From a checkpoint of a small transformer trained on Wikipedia.
Architecture: learned positions, biases on query, key and value.
Each number is 50 + 15 x the weight over its row's rms, rounded and kept within 0 to 99. Layers, rows and columns count from 0. The size before them is the row's rms in percent of the matrix's.

# down: layer 5 MLP down (transposed), 1536x384, rms 0.188, rows 427-453, columns 256-383
# up: layer 5 MLP up, 1536x384, rms 0.182, rows 428-454, columns 256-383
down427 099:38 68 48 76 27 58 81 32 46 41 43 81 20 40 59 42 48 55 64 46 42 48 34 45 16 24 77 43 68 71 42 44 32 72 24 60 53 60 44 57 36 67 79 59 53 61 50 49 50 42 55 36 48 38 56 28 45 30 34 32 53 28 56 66 39 62 48 46 38 63 40 78 79 51 69 80 40 34 63 70 72 47 67 35 24 60 45 46 34 75 42 50 25 29 46 57 48 39 52 68 67 49 36 41 68 45 73 69 65 39 40 29 44 46 50 47 59 55 35 77 46 44 52 67 52 81 48 52
up428 104:37 60 41 45 38 42 36 40 67 39 68 62 42 29 53 70 47 71 66 63 55 50 38 43 43 69 57 53 60 41 21 60 40 45 65 34 36 49 62 52 43 54 36 51 38 35 51 44 46 27 46 38 53 63 34 38 61 52 56 27 29 58 99 48 22 29 23 31 52 34 51 61 72 67 63 50 50 44 48 35 28 37 42 58 34 46 56 37 58 83 44 57 74 57 37 32 69 11 24 50 39 64 44 55 71 60 39 51 52 63 65 52 63 51 75 46 54 55 39 31 43 57 67 39 64 60 44 55
down428 106:46 56 48 54 73 34 58 11 33 42 46 52 62 46 67 45 40 62 37 55 46 32 51 61 70 46 46 52 65 49 43 69 39 55 42 41 56 58 69 72 45 44 54 55 61 54 90 66 42 35 71 31 28 58 34 76 58 70 55 56 52 61 26 70 35 31 50 42 58 53 28 47 29 33 30 57 52 44 62 65 21 36 58 87 76 45 36 54 31 99 50 41 35 53 45 59 58 68 41 45 29 13 47 49 33 55 27 82 84 68 47 56 36 58 67 64 56 51 58 45 53 37 51 75 29 27 34 11
up429 100:57 72 26 63 57 24 65 61 36 57 37 48 74 56 42 32 32 65 44 54 42 64 52 32 37 43 44 83 53 55 62 54 45 25 56 52 69 57 40 44 53 43 73 41 61 28 16 67 38 21 48 70 48 48 23 55 43 57 53 39 46 42 45 44 43 33 44 66 55 43 33 56 38 26 44 39 50 73 33 29 44 40 35 44 50 32 37 37 26 62 54 37 60 46 40 47 48 50 41 81 51 45 46 67 57 47 48 20 25 57 65 52 59 58 61 45 35 67 50 66 44 54 54 34 62 20 40 53
down429 101:54 63 32 54 43 46 32 60 55 72 53 11 37 55 95 35 69 37 47 38 36 59 68 62 72 83 44 35 55 38 59 62 45 51 69 51 44 45 70 66 49 55 74 36 55 71 35 65 67 33 37 41 45 52 67 53 56 26 31 66 71 72 56 63 47 80 54 34 12 52 43 61 38 55 63 54 49 44 41 64 37 51 67 34 77 45 51 18 58 99 46 24 37 56 72 00 35 53 64 52 42 55 63 55 38 52 48 59 14 24 87 44 38 54 45 35 45 47 59 49 56 55 30 42 38 60 45 49
up430 092:78 45 36 58 61 60 52 52 67 28 42 34 45 12 51 42 39 48 50 48 75 60 40 50 80 44 59 39 61 51 59 46 50 42 42 54 66 44 72 44 42 76 34 58 28 71 46 54 67 38 31 49 53 37 34 47 36 73 50 53 43 58 41 74 69 33 64 53 35 46 40 73 66 61 54 32 47 37 48 35 61 47 38 35 44 53 43 37 28 61 46 64 44 39 24 39 63 77 70 32 58 34 55 66 82 08 42 30 63 64 45 50 45 57 62 62 35 63 51 59 88 49 50 72 47 43 46 50
down430 082:36 59 58 46 33 55 62 58 51 43 74 57 68 54 56 91 67 54 66 61 23 41 32 41 49 34 57 30 70 57 42 49 48 64 67 53 17 61 35 44 65 51 48 34 53 56 67 43 49 48 41 80 45 40 45 60 62 31 38 51 73 54 61 37 47 72 35 72 68 50 60 30 72 52 43 48 39 16 43 65 48 45 74 55 52 56 46 57 49 00 34 53 45 61 65 59 53 36 44 60 43 67 40 91 44 64 52 68 33 48 41 18 42 60 49 35 60 73 53 53 42 39 67 18 43 60 61 80
up431 101:62 57 60 35 53 51 44 54 45 53 48 62 43 51 30 66 64 63 60 51 49 76 24 37 32 49 35 64 48 59 49 54 42 43 51 59 14 65 44 44 35 40 54 41 32 57 67 45 65 57 39 94 62 53 50 62 51 73 43 40 31 50 29 72 34 40 39 54 64 27 63 50 42 25 70 50 61 55 71 53 58 51 38 46 25 62 74 56 31 39 31 49 65 43 26 59 61 61 47 62 09 36 13 59 54 52 56 39 47 60 42 50 77 62 34 62 46 52 62 74 59 39 65 39 41 41 32 37
down431 107:59 75 48 00 56 39 65 54 44 41 55 45 54 70 13 59 53 61 49 46 64 72 58 67 56 77 75 53 30 44 42 58 65 39 66 38 53 44 56 40 53 63 45 42 34 34 54 59 49 68 37 57 44 58 42 47 62 38 56 44 42 51 64 47 52 56 33 64 60 28 37 29 71 57 61 39 46 52 37 82 58 27 51 60 58 34 78 36 02 62 51 29 50 27 70 42 76 45 45 55 75 37 52 46 33 53 30 48 46 48 32 49 69 76 48 29 56 30 56 28 43 59 53 56 56 58 32 47
up432 098:92 49 67 48 68 23 45 49 57 45 85 41 55 82 53 31 57 60 45 55 31 82 42 69 65 72 61 37 78 42 21 31 34 45 54 21 55 39 46 43 62 69 40 54 59 43 65 65 38 63 48 38 64 36 70 47 52 54 35 43 41 58 62 61 43 54 15 65 46 54 48 39 62 80 67 38 35 63 60 40 42 46 32 65 48 56 41 29 39 56 48 68 56 43 56 65 62 37 53 45 27 23 50 64 83 69 28 31 20 38 64 50 66 48 78 64 41 48 47 56 52 44 23 50 52 22 67 85
down432 089:54 36 56 45 68 47 59 54 48 29 43 77 70 56 51 50 34 35 23 81 18 88 54 55 72 53 58 62 33 65 57 42 66 61 25 58 47 38 50 51 56 70 47 48 62 44 47 31 52 54 55 53 47 54 38 24 42 82 59 46 45 31 14 53 30 46 21 42 43 40 42 73 50 52 52 20 43 62 79 61 56 66 58 40 39 60 50 44 50 74 39 60 61 60 44 49 46 45 63 41 20 36 45 52 67 38 23 14 36 43 39 54 36 66 58 97 55 27 40 49 45 53 49 39 50 42 79 56
up433 102:19 59 51 59 27 69 43 44 39 52 61 51 43 34 64 65 66 37 70 75 24 55 47 66 67 47 42 52 48 63 57 76 51 86 65 69 50 48 51 60 63 44 61 50 63 54 50 28 63 87 45 64 41 60 55 51 72 29 47 45 70 62 66 76 30 67 71 48 46 63 58 38 30 21 60 31 31 63 79 39 29 64 63 52 44 64 74 67 51 69 30 74 43 14 30 06 60 57 35 49 72 30 52 56 58 64 57 48 54 78 66 35 37 58 16 54 50 59 60 40 49 53 53 53 89 56 35 41
down433 108:41 34 68 62 50 62 78 49 25 32 55 47 36 38 70 42 66 50 59 49 40 68 49 75 63 48 33 44 32 34 66 39 40 42 48 63 69 70 28 32 74 45 52 47 39 49 60 48 53 31 14 37 60 73 41 60 55 80 42 65 91 36 24 37 41 86 51 33 59 59 44 45 67 46 15 42 51 44 55 49 73 42 31 66 32 86 73 31 44 99 40 69 50 41 44 64 40 30 52 43 56 54 37 43 34 56 54 38 36 43 33 64 77 24 42 54 27 25 37 37 43 59 44 50 30 58 59 33
up434 114:48 59 62 64 27 43 54 24 59 41 61 43 54 62 56 55 42 57 63 24 52 40 86 44 69 63 32 38 42 46 49 69 35 31 47 61 72 34 64 62 48 41 69 63 36 54 50 46 53 32 53 55 32 79 81 43 55 23 58 49 61 49 42 41 60 63 41 64 56 47 36 41 18 68 33 31 50 42 36 09 42 39 51 32 20 58 47 49 62 07 61 55 51 56 29 52 46 54 60 32 40 55 60 39 55 45 47 49 43 68 56 68 22 43 45 49 39 61 51 51 47 37 40 34 66 28 65 56
down434 118:48 27 63 51 39 62 53 31 52 53 61 60 50 41 13 41 36 44 68 69 68 81 49 57 72 76 57 26 53 36 50 68 25 81 35 57 67 26 54 40 62 36 29 66 74 78 72 56 64 37 54 46 48 62 58 42 47 14 30 53 48 57 50 39 24 73 36 55 40 59 58 33 49 38 59 59 41 43 65 59 36 45 54 69 60 62 46 79 53 99 41 38 49 62 35 57 54 69 49 51 43 61 32 49 66 48 41 34 40 67 43 27 37 42 77 55 44 57 43 32 51 58 49 40 40 57 80 40
up435 112:45 10 51 77 66 64 45 76 43 54 59 37 53 55 66 59 41 64 22 52 62 52 61 57 74 38 59 10 51 51 36 47 56 37 72 60 43 50 09 43 40 48 50 41 57 72 17 25 72 49 51 49 31 67 80 81 93 63 67 55 42 38 53 54 54 60 50 51 45 77 52 63 60 67 51 48 44 86 82 54 59 57 46 62 62 52 60 21 65 57 58 68 36 82 56 30 61 60 55 76 42 30 56 48 47 94 34 43 36 71 69 40 31 46 55 22 62 38 48 49 39 57 40 50 66 39 47 34
down435 110:42 41 66 41 73 55 25 51 16 48 39 54 20 61 53 58 72 38 67 65 58 42 76 63 29 37 78 44 51 41 27 69 44 31 54 53 49 46 39 46 49 54 55 52 24 69 49 29 37 46 39 81 38 37 57 71 61 54 43 60 63 55 34 54 62 39 63 30 40 74 57 63 21 51 51 48 69 60 38 34 34 14 25 35 57 43 42 53 64 72 61 79 43 70 65 31 81 59 66 70 38 37 45 60 47 26 59 56 46 25 40 69 50 56 30 15 53 67 47 80 36 59 62 59 55 32 53 60
up436 097:43 53 66 32 56 65 74 63 68 27 48 60 65 59 13 26 60 40 90 52 59 51 75 59 56 75 57 52 35 45 48 72 54 59 60 71 68 56 63 35 54 35 29 57 56 35 71 51 20 82 43 86 53 44 34 70 67 44 59 44 65 68 46 76 40 33 56 79 39 47 58 50 64 44 45 79 64 61 49 55 55 45 21 52 21 60 42 64 57 31 48 56 62 62 37 35 61 31 59 30 33 60 42 47 61 56 61 55 34 72 46 38 17 39 60 14 41 48 54 60 16 59 58 39 40 47 26 41
down436 099:46 59 61 55 36 21 32 42 41 21 53 37 38 60 38 59 28 42 49 74 58 62 45 54 42 58 63 62 58 58 42 45 66 12 27 49 42 82 57 47 37 60 47 52 78 94 87 44 74 53 54 51 62 59 58 60 67 28 47 52 40 92 62 32 51 73 25 42 64 55 27 46 86 39 19 33 59 51 47 72 70 46 53 59 57 33 27 42 78 85 52 88 43 43 25 51 65 43 34 62 49 53 58 43 68 71 55 57 57 34 34 48 63 57 23 50 58 48 63 48 57 41 55 47 63 48 53 48
up437 101:48 33 42 40 51 50 33 61 44 65 81 44 82 38 64 45 17 48 61 52 62 46 47 50 66 50 64 63 53 43 55 56 85 56 30 76 56 23 55 34 31 44 39 42 29 56 51 40 34 41 53 73 36 53 52 67 42 51 08 54 55 21 48 63 30 46 41 62 37 30 68 77 69 47 49 46 34 40 68 40 82 41 57 37 49 65 74 27 68 30 55 27 65 71 52 40 47 56 82 50 65 54 54 43 34 30 40 46 22 86 57 39 50 37 64 27 38 40 40 44 40 42 59 69 38 47 68 58
down437 095:38 55 44 34 35 30 51 30 42 40 55 44 60 65 46 73 51 58 30 56 41 74 47 23 39 54 43 32 69 41 45 71 51 67 46 35 61 40 47 57 57 76 70 38 82 39 84 40 53 43 41 40 69 77 03 59 37 44 62 49 37 45 39 52 64 44 56 85 40 32 67 60 44 52 46 60 64 64 66 63 23 67 15 61 39 42 55 38 78 63 18 80 36 61 38 43 60 42 53 69 26 39 58 42 48 48 35 46 06 27 46 40 56 42 54 24 79 59 55 30 50 49 52 89 55 63 60 48
up438 093:71 69 37 60 42 34 29 52 73 60 59 48 49 54 51 33 67 42 39 62 65 61 49 40 21 40 39 43 39 71 45 35 56 42 22 20 37 31 54 36 50 63 23 43 52 33 32 59 60 62 49 47 55 40 54 25 78 61 26 43 51 55 69 59 37 48 50 27 67 52 18 45 11 70 35 11 42 55 52 49 44 51 42 48 37 63 55 56 34 65 46 45 59 67 35 55 48 45 31 43 42 60 51 46 50 56 61 64 54 43 67 53 53 49 39 64 39 39 45 28 47 42 61 61 57 80 33 38
down438 081:60 40 75 32 50 63 67 68 52 56 49 67 39 47 33 76 51 54 44 45 51 56 58 43 68 61 75 45 65 46 47 60 41 58 71 54 57 39 54 45 60 48 63 48 70 93 77 54 65 60 48 39 68 44 52 78 51 35 63 56 61 41 39 57 52 61 63 66 49 56 66 44 75 36 75 65 57 61 75 84 40 74 47 54 68 52 65 43 72 00 54 72 37 30 63 60 77 40 74 66 44 59 75 46 56 42 29 37 41 59 55 38 31 42 44 23 50 54 68 35 61 40 67 57 67 40 36 50
up439 149:67 56 46 50 58 25 53 38 56 51 78 53 58 18 36 55 41 47 49 40 33 42 43 42 63 14 45 38 47 52 55 69 58 29 30 81 26 50 63 39 40 52 33 59 32 47 49 53 63 44 32 40 62 56 37 46 63 80 66 55 59 42 48 47 44 58 53 38 55 37 40 59 59 61 45 52 49 41 54 32 45 20 27 32 54 57 55 35 48 79 54 31 35 45 57 59 48 56 98 46 68 38 21 21 48 34 72 45 67 41 59 44 32 34 45 39 36 52 42 10 45 42 58 50 50 34 56 47
down439 184:46 61 50 52 38 29 47 52 51 46 60 46 40 51 54 71 42 47 54 33 18 50 13 43 63 39 57 43 37 58 55 70 50 59 67 58 27 62 68 37 50 51 24 38 39 53 57 77 73 25 62 63 28 59 38 54 66 49 72 78 38 45 66 35 58 64 21 36 68 61 62 65 38 48 47 52 39 38 31 52 53 20 11 49 72 32 62 32 40 99 45 32 34 55 90 61 62 56 62 36 80 57 41 65 40 50 50 57 36 31 79 76 23 82 35 46 53 40 42 39 62 58 58 67 44 50 64 46
up440 099:65 28 21 43 51 59 14 21 50 28 57 56 13 62 52 42 15 46 57 32 64 79 69 47 71 62 57 23 31 38 53 53 43 33 49 38 59 45 45 51 47 65 47 76 49 48 40 71 53 57 55 81 58 55 11 26 43 49 09 44 59 41 51 52 71 29 63 46 27 50 51 32 43 65 37 29 47 60 43 48 70 58 57 45 50 18 46 59 35 76 52 61 67 40 35 45 52 27 46 41 71 49 61 80 62 10 58 51 66 59 63 71 43 42 23 47 72 56 49 39 35 59 56 37 60 67 37 39
down440 096:31 60 46 45 75 44 43 55 57 47 40 65 75 59 36 78 33 43 45 52 69 48 57 52 20 22 55 68 52 55 57 58 43 66 63 65 75 40 51 66 58 53 43 15 41 35 49 45 45 51 56 59 46 31 51 41 56 47 69 42 89 33 60 40 33 43 49 55 34 68 37 22 53 67 65 80 54 49 63 94 65 72 25 66 66 49 37 48 44 91 31 46 48 64 19 46 45 52 39 41 62 51 41 60 38 62 62 60 31 54 74 26 65 51 56 41 62 25 62 51 40 41 21 27 57 62 73 39
up441 107:18 42 40 55 47 64 60 32 08 71 26 75 62 57 42 36 37 44 66 55 61 48 57 26 57 64 59 48 35 36 54 55 38 54 51 56 55 40 30 38 73 47 33 53 67 83 67 71 36 68 37 57 56 28 16 49 63 51 43 46 72 46 42 55 41 20 31 71 53 74 28 26 31 39 37 35 36 56 71 61 17 35 54 28 47 52 47 50 38 46 50 50 73 61 47 63 58 46 44 74 38 30 61 38 54 63 44 47 14 56 46 58 40 34 20 38 40 42 57 55 42 35 74 46 47 61 51 64
down441 110:37 37 47 29 35 52 81 63 65 59 45 43 44 59 49 50 26 71 53 63 50 42 49 69 75 32 45 25 49 34 85 60 36 45 34 54 25 69 32 43 64 38 50 52 52 53 81 48 63 57 60 63 47 67 51 46 69 41 53 34 40 65 44 34 47 63 59 48 58 79 32 58 67 50 45 47 68 54 35 46 66 45 44 54 61 60 13 32 63 99 37 65 41 63 42 51 40 51 68 30 35 42 31 49 62 37 58 64 59 26 78 73 69 25 71 68 28 48 65 18 78 44 53 49 30 52 76 45
up442 102:42 19 74 72 55 41 24 35 48 57 64 46 55 55 71 68 79 71 69 56 57 34 69 65 44 50 76 43 67 68 35 67 41 33 56 53 63 51 41 68 68 56 72 37 51 54 28 64 68 53 37 73 57 26 19 40 26 49 34 59 40 85 59 64 43 48 47 42 47 36 43 75 49 44 51 69 62 43 56 81 67 20 51 15 77 34 33 57 46 48 26 31 56 40 55 65 28 45 36 59 46 58 52 44 60 63 51 59 29 50 27 35 47 49 52 38 50 54 57 30 61 50 47 40 62 53 52 38
down442 100:20 25 62 69 38 52 60 33 47 45 58 12 56 29 70 49 46 72 41 60 39 35 59 42 49 50 20 40 41 50 41 47 60 54 49 48 45 45 55 37 50 58 35 19 45 44 78 68 37 54 64 51 49 47 48 54 46 26 60 59 40 57 59 58 44 37 42 46 52 34 65 52 32 68 68 43 16 38 08 30 37 44 55 18 42 61 36 55 41 90 27 52 62 48 67 56 55 47 66 73 75 55 62 30 40 42 54 44 40 54 49 32 78 56 78 54 40 41 31 40 48 59 55 56 39 47 94 61
up443 090:67 54 35 59 57 72 58 60 53 44 49 48 38 20 41 58 72 51 45 54 41 45 41 42 39 45 49 65 59 39 37 74 28 61 16 27 32 56 71 53 56 03 68 54 45 54 58 59 76 68 20 48 53 60 38 48 57 56 51 50 55 70 56 38 79 79 50 38 47 47 44 39 51 90 49 51 51 40 66 64 50 31 56 62 43 50 46 27 27 42 77 45 57 36 66 53 40 44 48 34 48 74 31 60 37 25 43 56 78 47 56 53 37 53 50 75 40 59 57 58 68 45 61 54 56 53 78 41
down443 089:38 28 65 25 44 38 51 47 45 40 56 29 43 48 43 62 28 54 46 56 65 40 60 35 63 29 54 51 48 68 28 45 34 69 52 76 65 69 43 25 72 60 45 56 40 43 64 19 53 44 54 31 60 37 54 57 62 46 55 52 72 50 34 74 29 26 57 49 52 57 29 44 62 59 41 64 57 31 60 60 47 56 45 53 69 29 43 52 40 99 29 43 74 33 62 75 52 68 50 54 33 57 70 56 46 37 76 45 78 60 59 49 28 77 61 44 63 48 47 71 40 34 40 73 18 50 29 39
up444 105:48 96 51 71 53 86 62 25 69 15 47 74 36 50 47 27 44 37 34 37 28 56 50 42 58 47 66 40 48 64 35 41 38 56 34 45 74 69 44 41 73 40 70 43 44 58 41 46 70 46 45 43 53 70 54 24 41 58 44 39 44 42 64 66 58 55 41 44 40 42 34 46 66 51 48 54 54 55 43 39 49 74 42 87 29 64 50 73 39 38 47 57 84 33 62 34 58 61 16 68 65 44 59 42 62 56 60 49 26 36 56 56 32 56 57 58 40 54 37 64 61 32 73 81 69 28 26 38
down444 110:54 47 51 57 65 48 28 50 49 25 50 62 52 41 72 51 72 62 26 61 58 50 35 22 40 33 23 49 63 61 43 37 46 54 28 39 69 46 49 29 30 53 45 21 52 37 25 66 48 65 22 41 36 50 37 76 61 72 37 43 58 58 85 39 19 67 67 66 32 60 35 38 42 66 40 22 44 60 41 65 37 60 46 51 51 34 38 46 29 88 58 50 33 55 19 55 48 47 21 69 31 57 60 42 69 37 65 48 76 52 59 78 63 35 56 59 46 34 37 39 86 66 21 49 39 47 60 51
up445 107:28 56 60 54 58 52 60 26 35 69 30 46 49 83 39 37 62 40 56 63 43 56 40 36 59 35 43 40 30 29 40 41 27 38 48 74 46 49 52 70 89 39 50 50 58 33 45 52 51 48 46 70 39 47 61 86 57 52 48 56 69 33 45 37 42 50 71 59 25 37 56 64 41 06 50 27 53 40 46 29 07 41 42 45 68 18 45 65 41 46 68 69 59 45 63 60 59 53 62 51 29 46 67 44 34 64 68 43 60 37 37 48 40 67 48 49 45 66 37 72 45 47 90 49 50 49 29 44
down445 106:63 48 35 51 34 67 50 48 49 52 56 35 55 54 60 56 48 45 49 44 44 34 42 70 32 47 43 46 88 36 68 50 71 56 32 53 77 55 81 51 61 42 27 76 24 44 39 47 45 41 18 48 26 55 51 36 17 78 44 54 60 36 30 60 54 74 17 63 35 35 48 49 35 44 39 56 35 86 35 70 40 85 41 48 35 29 52 60 73 69 45 40 66 63 29 33 55 28 71 62 49 51 60 92 55 91 48 35 40 46 59 69 54 45 64 30 25 54 47 21 60 45 21 43 56 24 84 58
up446 088:81 34 31 44 50 50 69 57 84 47 52 61 68 54 62 40 62 33 75 37 54 59 56 46 52 72 50 65 89 56 58 73 47 52 70 51 53 35 31 62 57 47 46 48 15 38 51 67 58 54 38 62 55 38 41 65 48 65 32 45 56 46 60 55 65 60 29 43 41 70 27 58 52 45 59 56 58 71 42 72 46 33 77 31 59 59 44 50 31 39 66 67 47 61 30 64 59 60 42 48 57 65 45 54 45 55 46 31 90 21 33 49 62 60 48 58 53 39 51 53 77 52 56 43 49 32 81 44
down446 085:30 40 71 41 54 51 53 60 38 52 69 27 51 41 26 21 45 88 26 52 58 47 54 52 56 33 67 67 33 49 62 45 45 58 93 46 34 52 45 76 64 61 32 71 49 69 42 55 53 61 61 30 67 47 52 45 54 52 53 67 55 61 41 62 59 48 36 48 48 13 72 41 59 46 67 59 69 37 75 82 52 39 45 77 36 50 47 75 79 52 50 46 70 35 59 63 55 32 76 48 25 08 58 35 44 47 52 41 47 54 66 70 69 55 47 31 55 56 49 70 54 42 53 60 44 65 46 56
up447 101:40 15 57 76 54 56 54 24 45 36 60 65 56 39 44 53 47 50 43 69 23 50 73 56 36 97 55 41 31 48 23 45 74 29 66 30 47 55 35 44 41 15 53 64 47 35 67 77 32 59 45 81 69 55 21 76 66 46 44 62 34 40 46 58 70 52 42 84 29 70 33 16 28 36 44 49 26 56 79 53 30 41 56 64 40 48 38 48 42 57 31 75 53 62 51 52 40 41 46 28 62 66 70 26 28 32 58 58 54 81 45 55 47 40 62 52 28 52 39 55 76 25 46 42 64 71 24 43
down447 096:49 80 43 61 39 58 40 60 55 49 32 39 48 99 57 39 36 50 57 38 63 46 49 63 46 51 62 60 43 57 60 54 50 59 31 32 28 58 35 31 48 35 69 74 51 59 47 41 30 39 46 24 54 59 46 48 79 50 46 56 36 67 46 49 64 65 52 46 43 29 16 71 54 44 52 64 64 62 53 37 45 50 40 42 48 35 60 44 64 76 52 36 64 31 60 33 58 52 51 36 35 60 61 47 40 48 63 57 90 69 44 76 52 51 41 77 56 37 71 46 67 45 53 69 56 51 62 75
up448 108:69 45 35 66 54 68 65 56 52 70 41 39 35 45 51 37 26 63 43 28 44 57 71 44 33 50 55 49 46 52 47 29 55 70 52 75 36 73 27 41 34 38 78 60 39 42 60 34 62 65 23 73 43 62 54 29 35 27 49 39 45 38 49 00 32 72 40 38 21 44 50 71 36 51 52 45 29 30 48 58 47 64 35 50 52 49 33 34 58 52 61 60 64 25 43 49 54 34 50 48 64 83 73 46 33 54 66 59 60 44 40 62 49 48 24 60 35 50 68 52 72 48 41 53 63 53 89 22
down448 107:64 75 62 95 64 51 47 50 76 55 29 38 44 36 42 59 52 42 51 59 58 69 54 54 41 53 61 45 37 37 57 25 31 53 78 49 20 53 35 51 25 58 56 32 80 68 29 30 72 52 50 73 36 32 61 58 46 46 59 46 42 60 55 22 55 57 42 60 39 47 65 62 57 60 71 66 53 50 29 52 34 28 57 26 54 73 25 45 69 63 77 54 59 50 63 38 50 23 45 42 46 79 63 56 58 57 54 40 24 41 62 34 51 45 33 70 79 28 43 45 58 39 48 41 75 68 62 22
up449 101:58 74 63 65 47 40 49 48 33 42 55 15 41 40 23 61 56 65 27 50 44 72 57 47 39 47 66 58 37 58 68 48 52 44 52 48 34 39 43 43 33 50 54 45 72 63 67 61 31 55 56 24 56 41 50 77 40 49 58 57 39 45 43 57 48 56 63 15 33 40 37 54 39 21 75 64 54 72 44 43 40 51 79 41 47 60 24 87 56 57 60 44 47 70 29 60 40 37 59 64 45 26 64 14 49 61 30 57 43 08 61 62 50 78 56 59 58 23 56 59 64 48 38 45 56 43 23 72
down449 100:66 43 38 57 72 41 34 54 43 78 68 75 53 57 72 73 69 75 45 57 42 45 34 54 95 30 49 53 31 53 43 51 51 45 35 30 48 44 60 36 33 51 73 97 28 37 61 53 32 45 42 46 54 45 70 51 48 49 56 58 56 19 53 32 62 65 45 43 45 51 55 70 47 67 64 59 47 53 52 69 52 41 51 35 46 50 69 64 27 99 76 76 63 34 50 55 41 26 61 63 51 47 44 41 37 61 59 33 54 43 52 57 35 50 63 49 59 55 29 35 58 40 55 36 40 44 57 56
up450 091:37 43 67 52 48 29 28 58 25 51 64 37 53 58 39 45 66 66 83 31 57 21 49 26 51 52 74 40 85 51 71 36 29 42 48 67 50 28 68 49 37 42 54 30 47 38 46 51 55 50 51 28 74 40 79 60 81 37 65 36 51 67 41 20 61 43 70 38 53 55 78 51 31 22 66 33 55 41 59 60 54 60 48 49 46 43 60 55 24 33 51 48 57 23 50 37 40 57 64 65 32 40 39 37 58 41 22 47 63 32 35 57 22 36 28 33 35 41 68 63 77 52 20 34 39 55 59 68
down450 089:58 22 62 60 60 42 55 46 51 65 42 48 72 29 58 51 57 31 47 24 53 75 48 35 34 64 40 33 50 27 62 77 63 36 54 69 27 41 68 39 60 47 20 50 26 75 61 70 46 49 88 67 35 63 67 49 51 35 70 51 53 59 35 57 43 43 47 55 43 40 56 49 44 42 36 42 47 48 72 65 15 52 43 54 46 22 52 48 46 37 59 27 27 62 71 51 69 63 54 44 37 80 59 38 75 40 47 38 42 65 14 67 64 61 60 30 34 32 74 70 51 62 53 52 54 60 45 62
up451 133:26 79 28 57 40 65 43 40 28 39 21 43 20 36 38 53 19 54 56 45 61 23 63 51 61 61 58 45 50 23 81 53 66 40 65 77 36 27 39 64 52 32 52 47 38 70 56 62 53 45 47 19 61 23 72 57 59 14 57 62 34 63 48 76 83 62 52 57 50 63 73 42 71 56 67 43 55 72 48 67 50 21 35 65 41 42 57 46 42 79 38 49 46 48 45 32 67 56 60 24 50 39 56 24 39 46 66 51 35 34 83 62 48 45 58 58 28 45 83 61 46 43 46 39 48 36 30 48
down451 134:45 32 31 75 68 56 44 61 55 24 29 49 60 47 32 73 39 39 58 46 61 45 60 72 57 24 48 58 71 41 42 39 69 42 42 34 48 64 47 71 59 81 58 32 58 23 34 70 63 37 54 28 51 32 36 44 58 08 63 50 34 39 30 34 59 52 41 53 49 31 72 61 48 62 72 55 29 30 77 55 46 61 30 26 36 61 64 42 62 80 43 71 47 29 61 53 46 42 63 44 57 50 66 36 57 56 79 25 57 14 34 48 66 52 52 58 44 45 36 58 54 53 36 31 46 36 53 59
up452 090:09 44 56 51 58 54 54 77 65 47 56 51 50 62 40 55 34 69 41 43 39 33 64 37 38 38 22 40 75 30 57 66 46 49 59 31 41 57 71 50 53 58 69 35 70 52 57 79 50 65 44 41 48 52 36 14 54 52 49 19 91 32 48 52 47 32 43 59 28 40 52 76 60 59 71 55 61 44 45 45 16 51 43 71 46 46 64 58 60 28 39 29 57 66 59 60 24 74 38 50 54 16 56 46 59 39 47 63 43 52 70 40 68 51 51 65 42 23 58 38 65 64 65 47 70 48 32 36
down452 093:50 30 40 43 61 32 65 34 61 23 39 22 46 58 39 47 45 69 58 42 61 50 43 44 38 50 48 51 56 67 37 20 38 73 41 90 34 53 78 45 30 30 68 59 54 57 55 46 41 83 58 46 29 34 66 46 49 39 42 78 45 65 52 30 59 42 64 63 24 38 38 80 47 58 63 49 56 37 55 61 17 67 40 49 64 53 50 84 08 63 43 09 59 40 67 55 54 51 45 33 45 48 36 45 24 34 37 39 29 19 37 50 39 67 63 52 68 60 40 34 71 43 48 59 63 33 37 67
up453 106:69 58 45 29 56 78 53 70 32 67 67 83 56 67 65 49 27 70 41 36 71 59 85 68 33 40 53 19 22 50 65 34 29 64 77 63 50 31 54 45 63 42 50 42 63 56 24 30 49 65 38 21 80 57 54 54 50 20 34 66 37 54 64 25 27 41 53 43 28 41 50 43 23 43 59 58 69 40 64 68 73 41 54 44 50 25 37 66 72 57 20 55 35 27 62 73 67 63 63 44 47 40 33 46 43 67 56 29 27 55 75 60 60 55 27 32 39 50 50 68 69 50 50 44 52 55 48 38
down453 098:41 67 50 44 79 55 23 71 29 26 49 53 30 41 42 76 46 57 39 69 57 67 49 54 64 42 36 43 73 41 63 39 78 51 56 56 46 39 75 62 36 50 46 77 50 60 53 41 98 30 44 40 75 46 59 68 32 42 82 46 66 54 63 44 51 55 61 32 44 41 64 63 24 38 27 55 38 43 56 62 74 52 40 68 40 43 35 74 68 29 39 41 58 37 38 74 52 43 67 54 58 73 25 35 30 58 76 44 40 61 49 37 53 64 71 24 38 48 82 99 44 74 60 66 49 49 64 55
up454 101:49 33 43 51 42 66 70 37 46 63 58 41 53 80 41 48 42 63 58 33 66 08 26 60 31 60 49 79 40 35 51 39 62 53 61 59 56 60 23 44 19 36 47 46 39 36 57 38 42 41 46 40 66 10 75 54 25 80 41 56 50 26 55 00 43 78 69 73 46 30 27 78 53 39 74 43 35 50 21 68 42 44 67 51 58 66 56 30 34 42 58 59 55 53 31 41 54 48 59 31 52 74 68 58 64 40 55 55 51 45 64 47 46 80 54 67 59 52 59 70 98 49 57 56 41 40 42 39